From a checkpoint of a small transformer trained on Wikipedia.
Size: 14 layers, width 160, 2 heads of 64, MLP 640 SiLU, vocabulary 532, 4.27M parameters.
Architecture: LayerNorm before each block, learned positions, biases, tied embeddings, normalized queries and keys.
Training: a variant of SOAP for these matrices, 295M tokens, 3296 steps.
Each number is 128 + 32 x the weight over its row's rms, rounded and kept within 0 to 255. Layers, rows and columns count from 0. The size above them is the row's rms in percent of the matrix's.

# layer 8 MLP down (transposed), 640x160, rms 0.152, rows 264-283, columns 0-79
size [ 94  88 105  97 109 111  97  90  88 104 100 101 135 104 101  94  81  95 102  95]
[[191 152 165 106 149 123 114 146 144 171 102 110 157 145 168 116 113  78 143 114 167 113 153 136  92 130 141 152 128 139 119 108 134  88 107  96 157 182 128  34  95 126  84 101 132 144 149 147 199 143  88 107 185 147  77 119 166 143 171 111 210 171  84 110 119 127 166  44 138  94 111 161 123 131 109 174 115 131 133 129]
 [139 142  99 114 113 169 120  77 122 139 129 139 121 154 130  75  94 170 142 147  77 118  86 132 129  94 125  52 175 132 130  91  99 143 101 124 109 122 129 162  90 147  85 125 149  94 120 154 110 147  92  80  95 180 134  70 192  81 143 146 126 136 105 138  60 116  95  71 125 122 105 110 140 173 150 127 105 147 113 115]
 [139 123 132 173  73 162 107  67  76 182 200 144  86 124 125 112 108 166  97 150 100  66 121  89 123 153 119  76 124 136  53 168 169 114 177 143 136 132 150 138  74 156 148 148  93  83 168 141 142 128  96 183 105 133 142  75 156 127 110 129 102  69  95 153 143 105  99  95 156 116 133  94 114 130 138  79 119  49  90 107]
 [ 78 147 117  77 136 131 143 136 189 129  66  94 112 157 147 130 135 129 168 124 139 192 158  74  96  88  96 114 147 127 138 142 133 141 134 143 133  81 144  93 169 133 119 164  95 159 171 132 101 136 165 109 157  69 160 164 145 138 131  95 160 157 129 129  76  73  76  91 100 153  91  74 158  99 118 119 175 141 105 137]
 [177 112 187  71 122 121 145  93 172 158 144 179 114 141 112 122 146 188 100 142 141 169 129 157 200  80 185 148 177 164 126 144 104 147  60 128  61 127 136 152 126 104  90  89 132  64 173 159 182 139 221 157  67 206 138 171 167 151 149  95 155 119 155 122 119 102 185  74 106 110 126  97 192 142 118 185 135 101 151  92]
 [169 154 100  94 107 125 115 115 136 150  91 161 132 188 159 166  57 138 199 156 127 162 157 180 142 135 131  85  62 133 130  98  91 105 162 144 140 145 113 150 137  71 210 138 141 108 119  95 128 135  61 127 141 103 144 203 129 129 128 116 204 102 137 113  94 114 146 134  70  78 140 143  82 102 125 149 162 142 132 176]
 [174 173 141 126  85 134 134 149 128  95 139 134 116 168  83 141 161  88 180 104 181 127 115  67 145  60 138 170 130 113 134  74 150  55 114 137 123 100 181 140 183 129 130  93  91  97 143 100 167 125 177 130 138 145 117 132 186 122 113  99 128  99 188 116  68  84 124 141  84 134 122 163 140 101 135 167 136 170  50 155]
 [107 131 129 102 125 119 152  30 150 116 150  92 107 115 121 128 176  90 135 136 189 125 139 146  85 164 101 152 141 138 145 143 131 123 105 161 131  77 153  80 156  97 147 116 125 150 133 145 137  57 152 143 143 188  87 118  85 195 106 128 135 174 116 164 134 129 111 139 145 131  90 153 136 132 137 136 173 157 149 180]
 [132 104 138  74  83 164  49 152 150 105  83 185 130  52 150 132 137 142 153 175 185  97 153 146 136 142 146 134 114 117 138 184 121 135 129 150 101 136 110  91 121 123 113 105 123 108 164 125 152 126  97  61 165 132 119 173 113 141 159 154 126 111 149 123 145 182 141 138 160  63 128 137 113 158 183 176 162 173 155  38]
 [162  54 118  75 134  70  81  41 109 136 118 157  96 164 138 127  99 104 124 102  49 142 139  63 109 156 164 121  93 136 193 130 142 133 147 133 115 165 153  91 169 133 157 107 135 137 106 137 160 115 135 138 158  98 150 130 171 111 171 155 152 151 122 109 167 142 121  69  98 131  74 181 124  94 137  81 140  99 153 129]
 [103 128 123 132 115  78 106 112  80 122 134 119 105 120 164 160 129 133 139 132 170  70 144 131  57 106  94 101 136  99  91  83 123  75 191 151 128 164 174 131 114 157  99  90 118  44 141 169 126 233 119 112 127  89 122 146 166 108 126 155 184 117 135 122 112  88 121 152 130 136 142 176 122  53 127 106 108 145 108 129]
 [133 116 137 168  73 179 158  84 153  88 123 133 102 152 138 152 163 139  55 147 119 144  90 138 137 115  97  95 112 122 133 148 103  91 139  83 215 155 138 117 105  88 156  86 177 160 163 132 142 117 157 103  57 167 133 165 162 118 105 102 132 119 171 110 123 120 112 111 132 177  87 114 113 150 134 158 176 202 126 133]
 [114 177 170 187 104 133 119 181 109 119  95  61  94 170  98 141 139  86 138  89  48  96  89 147  80 166 117 123 117  87 136 135 132 122 146 142 177 162 104 153 101 159 189 128 123 157 106 134 142  52 108 149 131 153 152 156  86  99 114 150 147 147  74 173 127 110 151 150  85 135 124 110  88 115 144  93 158 163 190 156]
 [ 75 143 154 137 124 154  73 156 113 123 135 146 113  76  70 139 127  84 152 134 168  63 141 180 136 137 121 161 146 139 103 153 164 128 118  88 143 123 116  68 120 108 166 124 169 118 116 108 173 115 175  31  95 151 144 180 154  72  75  97 147 131 129 112  87 168  97 119 165  70 107 140 127  89 103 118  85  68 161 103]
 [110  99 120 159 101 132 100  94 112 164  90 132 102 117  93  70 103 114 130  92 127 140 125 182 127 129 147 110 125 153 144  79 165 131 120 113 175 127 135  87 150  98 174 173 159 143 144 185 211  90 147 176 183 126 124 144  27 107 129  75 186 157 127  88 121 159 114 122 173 148  74  97 130 108 116  90  75  97 153 147]
 [ 75  99 147 107  58 136 142 140 125 109  85  90 125 109 114 142 143  82  93  95 127 180  42 137 163 103 154 100 151 166 163 184 150 153  74 136 139 102 126 109 108 147 119  66 153  56 138  49 119 115 169  40 163 172 143 185 186  74  96 113 108  96 108 128 127 188  71  75 133  85 120 125 109 134  55 157 145  85 118  87]
 [126 149  96 143  93  83 186 106 142 118 178  83 178 173 130 164 168 100 108 123 151 154  72 131 138 148 150  77 137 133 136  85 133 149 149  88 114 162 147 141 167 165 103 162 107  93 100 118 144  50 124  94  84 127 111 119 130 193 143 204 178 118 138 148 105 165 112  99  80 152 115 146 133  49 108 158 163 163 149 122]
 [124 148 105 117 126 149 155 111  79 160  77 117 174 160 137 175 177 119 122 178 111 104 145  79 160 153 179 145 175 107 116 123  98 153 133 180 140 129 103 142 105 116  91 170 147 171  80 129 131  93 143 165 129 133 152  95 179 181  57 105 115 113 116 153 159 116 150 137 142 117  65 160 139 147 161 130 120  80 121 185]
 [154 134  97 223 112 144 152  98 172 109 135 118 132 156 139 117 125 128 132 162 113 130  91 125 161 129 107 126 108 161 152 106 112 160  92 119  69 123 145  95 128  90 214  85 156 108 151 153 110 119 150  84 126 111 166 181 135 178 158 200 128 147 122  53 145 154 146 133  59 106 104 143 167 139 152 155 123 136 153  96]
 [112 129  96 163  86 142 132 153 143 110 100 175 120 164 154 108 173 130 111 120 128 113 131 150 116 111 168  87 135  89 129  84 146 111  80 168 130  97  94 126 139 107 116  90  89 125  97 204 147 156 120 157 126 146 134 143 129 154 104 156  74  96  92 160 108 116  78 146 152 154 114  99 100 115 170 143 135 119 162 104]]
# layer 8 MLP up, 640x160, rms 0.164, rows 265-284, columns 0-79
size [ 94 110 100 111 112 108  87  96 108  91  91 165  97  95  98  79  89 102  99 100]
[[118 185 136 145 161 140 154 147 146 111  71 128 146 135 156 166 153 164  99  84 122 100  91 200  64 106 136 164 109 123 145  98 106  80 124 118 175 140 105 165 201 150  91  87  80 132 119 169 129 142 139 169 155 148 131 125 104 114 104 146  72 172 168 102 126 175 136 149 122 102 117  78 154 120 100 133 159 174 167 133]
 [104 141  79 157 154 113 131  92 107  91 157  85 113  85 128 122 157 156 110 128 106  87 162 123 131 141 176 144 122 115 144 129 120 122 109 132 145 149 154  91  81 141 141  11  76 147 131  91 109 106 118 156 129 160 146 169  87  59 166 131 110 172 121 164 133 149 108  97 126 128 146 138  78  27 110 147 100 153 147 139]
 [108  85 118  83 113 166 111 119 172 126 107 126  97 130 137 130 120 137 130  89  49  79 171 146 113 142 122  91  81 133 166 137 133  90  83  85 141  92 130 134  29  97 136 109 118 117 118 160 145 156 143 126 114  94 138 119 133 208 186 183  89 137 169 141 117  90 107  65 125 134 121 120 199 155 126  82 132 175 122 129]
 [161  81 113  83  97 169 111  72 140 162 145 133 140 135 156 101 113 208 126 124 157 117 143 170 161 101 126  98 105  93  61 158 123  91 178 166 141 132 117 197 175 111  54 140  93 163 114  87 157 151  91 121  79 140 148 114 162 155 120  57 133 125 143 198 161 114 136 161 176 101 169 132  99 100 165 149 126  76  99 162]
 [164 143 121 137 153 165  90 109 162 151 135  62 175 137 145  66  91 142 126 156 140 116 115 142  95 158 105 143 121 108  99  75  85 130  68 159 112  97 114 187 210  91 139 160  95 120 152  85 106  55 172 137 145 106 139 112 130 148  82 130 140  83 203 117  71 189 134 109 162  88  84  96  68 111  79  99 138 127 134 237]
 [178 105 169 168 166 159  75 177 133 133 119 182 125 167 148 177 146 160 147 174  81 128 123 104 119  51 132 152 116 174 111  97 110 100 112 123  81 135 160  95 107 134 162 123  94 185 108 191 143 183  92  99 164 113 115 172  91 133 121  86 101 127 150 148  96 118 104 129 125 168 103 108  88 114  57 140 137 137 112 217]
 [119 127 142 165 165 157  86 116 139 166  83 185 186 220  50 132 111 160  97 129 103 164  91 105 123 121  68 137 101 202 116  89 141 152 129  90 134 139 109  95 141 151 147 141 169 116 170 212 155 145 132 117 129 150 195 131 111  82 119 101 129 124  25  79 124 158 165  86 150 137 182 128  93 145 136 150 120 112 111  93]
 [141  88 146 200 163 204 106 106 137  79 106  81  95 184 171  89 155 126 165 137  78 136 133 168 102  69 136 167 165  73 148 133 132 145  91 175 122  86 161  98 141 128 148 112 112 138 136 134 105 118  95 135 115 135 125  83 148 191 115 111 158 108 119 209 164 108 151 139  77 160  81 132 155 134 115 123 113 129 126 140]
 [144 120 119 103  95 100 179 101 125 128  90 187 138  57 177 125  76 207 107 124 132 107 160 112 116  93 127  91 139 158 193  81 160 160 159 142 135 132 138 116 108 111 104  37 112 140  84 158 140 103  57 147 159 130 110  49 135 146 138 107  95 127 112 115  96 157 149 138 140 209  79 153 121 133 111 137 145 152 142 149]
 [138 129 165 100 148  66 129  75 134  45 113  84 130 110 187 123 119 185 159 181 202  94  43 117  76 125  94  85 133 170  71  36 134 128 118 169 107 134 114 102 130 146 133  99 141 118 145 154 160 148 137 147  88  92 104 124  87 131 105  87 154 125 144 160 153 132 112  93 158 138 106 141 161 122 163 132 120 133 184 167]
 [125 128 168 103 147 118 111  99 112 118  83 130 110 132 136 179  88 187 147 143 111 107 106  81 122  78 163 124 155 110 152 126 119  42  76 121 144 121 117 171  88  79 116  77 103 162  86 130 170 146 165 145 194 129 120 179  71 140 140  94 163 178 121 180 152 106 108  81 124 113  83 166 143 109 114 192 140 154  80 135]
 [137 107 177 137 177 162 153 133 143 122 113  96 103 133 133 168 140 132 135 124  93 112  85 139  78 132 121 162 140 123 104  87  89 173 139 133 160 167  94 166  83 149 119  86 140  99  34 113 147  69 102 147 149  71 145 166 139  83 119 102 147 119 115 135 125 157 115 143 103 121 124 150  81 151 181 119 126 193 177  88]
 [ 79 164 138  73 124 146 128 119 113 122  93 115 119 123 133 130 116 117 131 183 146  88 138 107 124 184 174 143 131 139 122 150 145 107 121 103  46 151 189 137  81  95 185 128  98 121  93 194 100 142 139  59 152 140 178 151 132 107 104  61  91 135  99 150 116 168  49 106 167 155  99 113 113 118  86 134 102 115 158 145]
 [184 133 124 190 129 166 121 135 142 100 165 124 116 104 209 132 121 194 123 117 157 154 134 147 140 122 144 133 128  85 127 114  96 131 170 126 104  73 188 130 110 167 158 100 131 134  87 152 114 119  95 153 120 138 117 170 103 130 134 169 179 118 155 149  44 190  88 172 137 191 127 121 211 120 104  89  85 145 102 121]
 [147 157  91 167 141  88 136 112 160 140 142 147  86 225  91 100 135  96 129 190 158  90 220 133 103 173 136 115 169 145  73 111  84 168 150 134 145 126 119  67 141 181 163 183 106 148 131 153 124  88 180 119 101 156 137  74 114 106 170 111 106 129 184 170 155  75 139 128 132 172 145 161 141 158 149 107 146 120 141 182]
 [ 98 147 137 132 126 166 101 121 161 128 123 162 108 113 168 115 171 180 149 106 124  82 152 118 172 113  82 201 182 157 127 124 133 108 111 146  90 142 159  90 114 132 179 103 119 127 176 172  94 144 190 142 109 144 179 168 104 107 129 137 111 106  48 115 111  48 111 145 157 173 157 118  74 153 149 115  98 124 131 114]
 [130  98 175 152 181 117 126 153 142 183 143 118  79  90 103 150 128  96  96  84 185 142 131 167 117  79 106  95 106 148 134 149 135 152 163  92 150 112 154 124 132 118 110 108 133 181 153  79 140 112  94  65 155 151 176 124 107 169 122 150 167 110 183  57 146 135 148 123 171 166 107  91 147 148  92 148 115 109 132 144]
 [ 76 177 139 105 136 117  50 150 131 121 132 112  94 180 147 149 146 131 105 126 181 112 135 161 142 116 161  75 118  45 123 129  90 121 108 114 179 136 194 163 147 132  58 113 114 104  94  95  95 109 143 127 141 154 115 110 149 102 167 115 118 119 164 195 102 151 123 125 106  95 112 163 125 133 165  82 196 147 102 110]
 [148 126 172  86 118  99  71 118 137 143 104 137  97  91 150 149 146 131 107 118 139 197 116 128 111 126 134 102 145  84 173 209 193 116  94 108 148 137  80 115 101 196  74 137  91 112 120 156 124 122 131 100 177 135 131 134  48 137  81 102 178 153 100 155 104 138 119  87  88 132 129 194 146 142 192 129 103 170  59 117]
 [109 118 156 146 123 153 157 100 115 123 121 180  77 142 115 146  68  61 138 187 113  97 151 108 185 128 148 156 133 107  58 130 102 146 122 116 129 133 115 145 165  39 103 159  97 122  86 136 206 155  84  85 156 133 122 110 108 135 108 101 151 138  80 148  98 121 134 112 165 129  97  86 223  79 128 162 136 155 108 166]]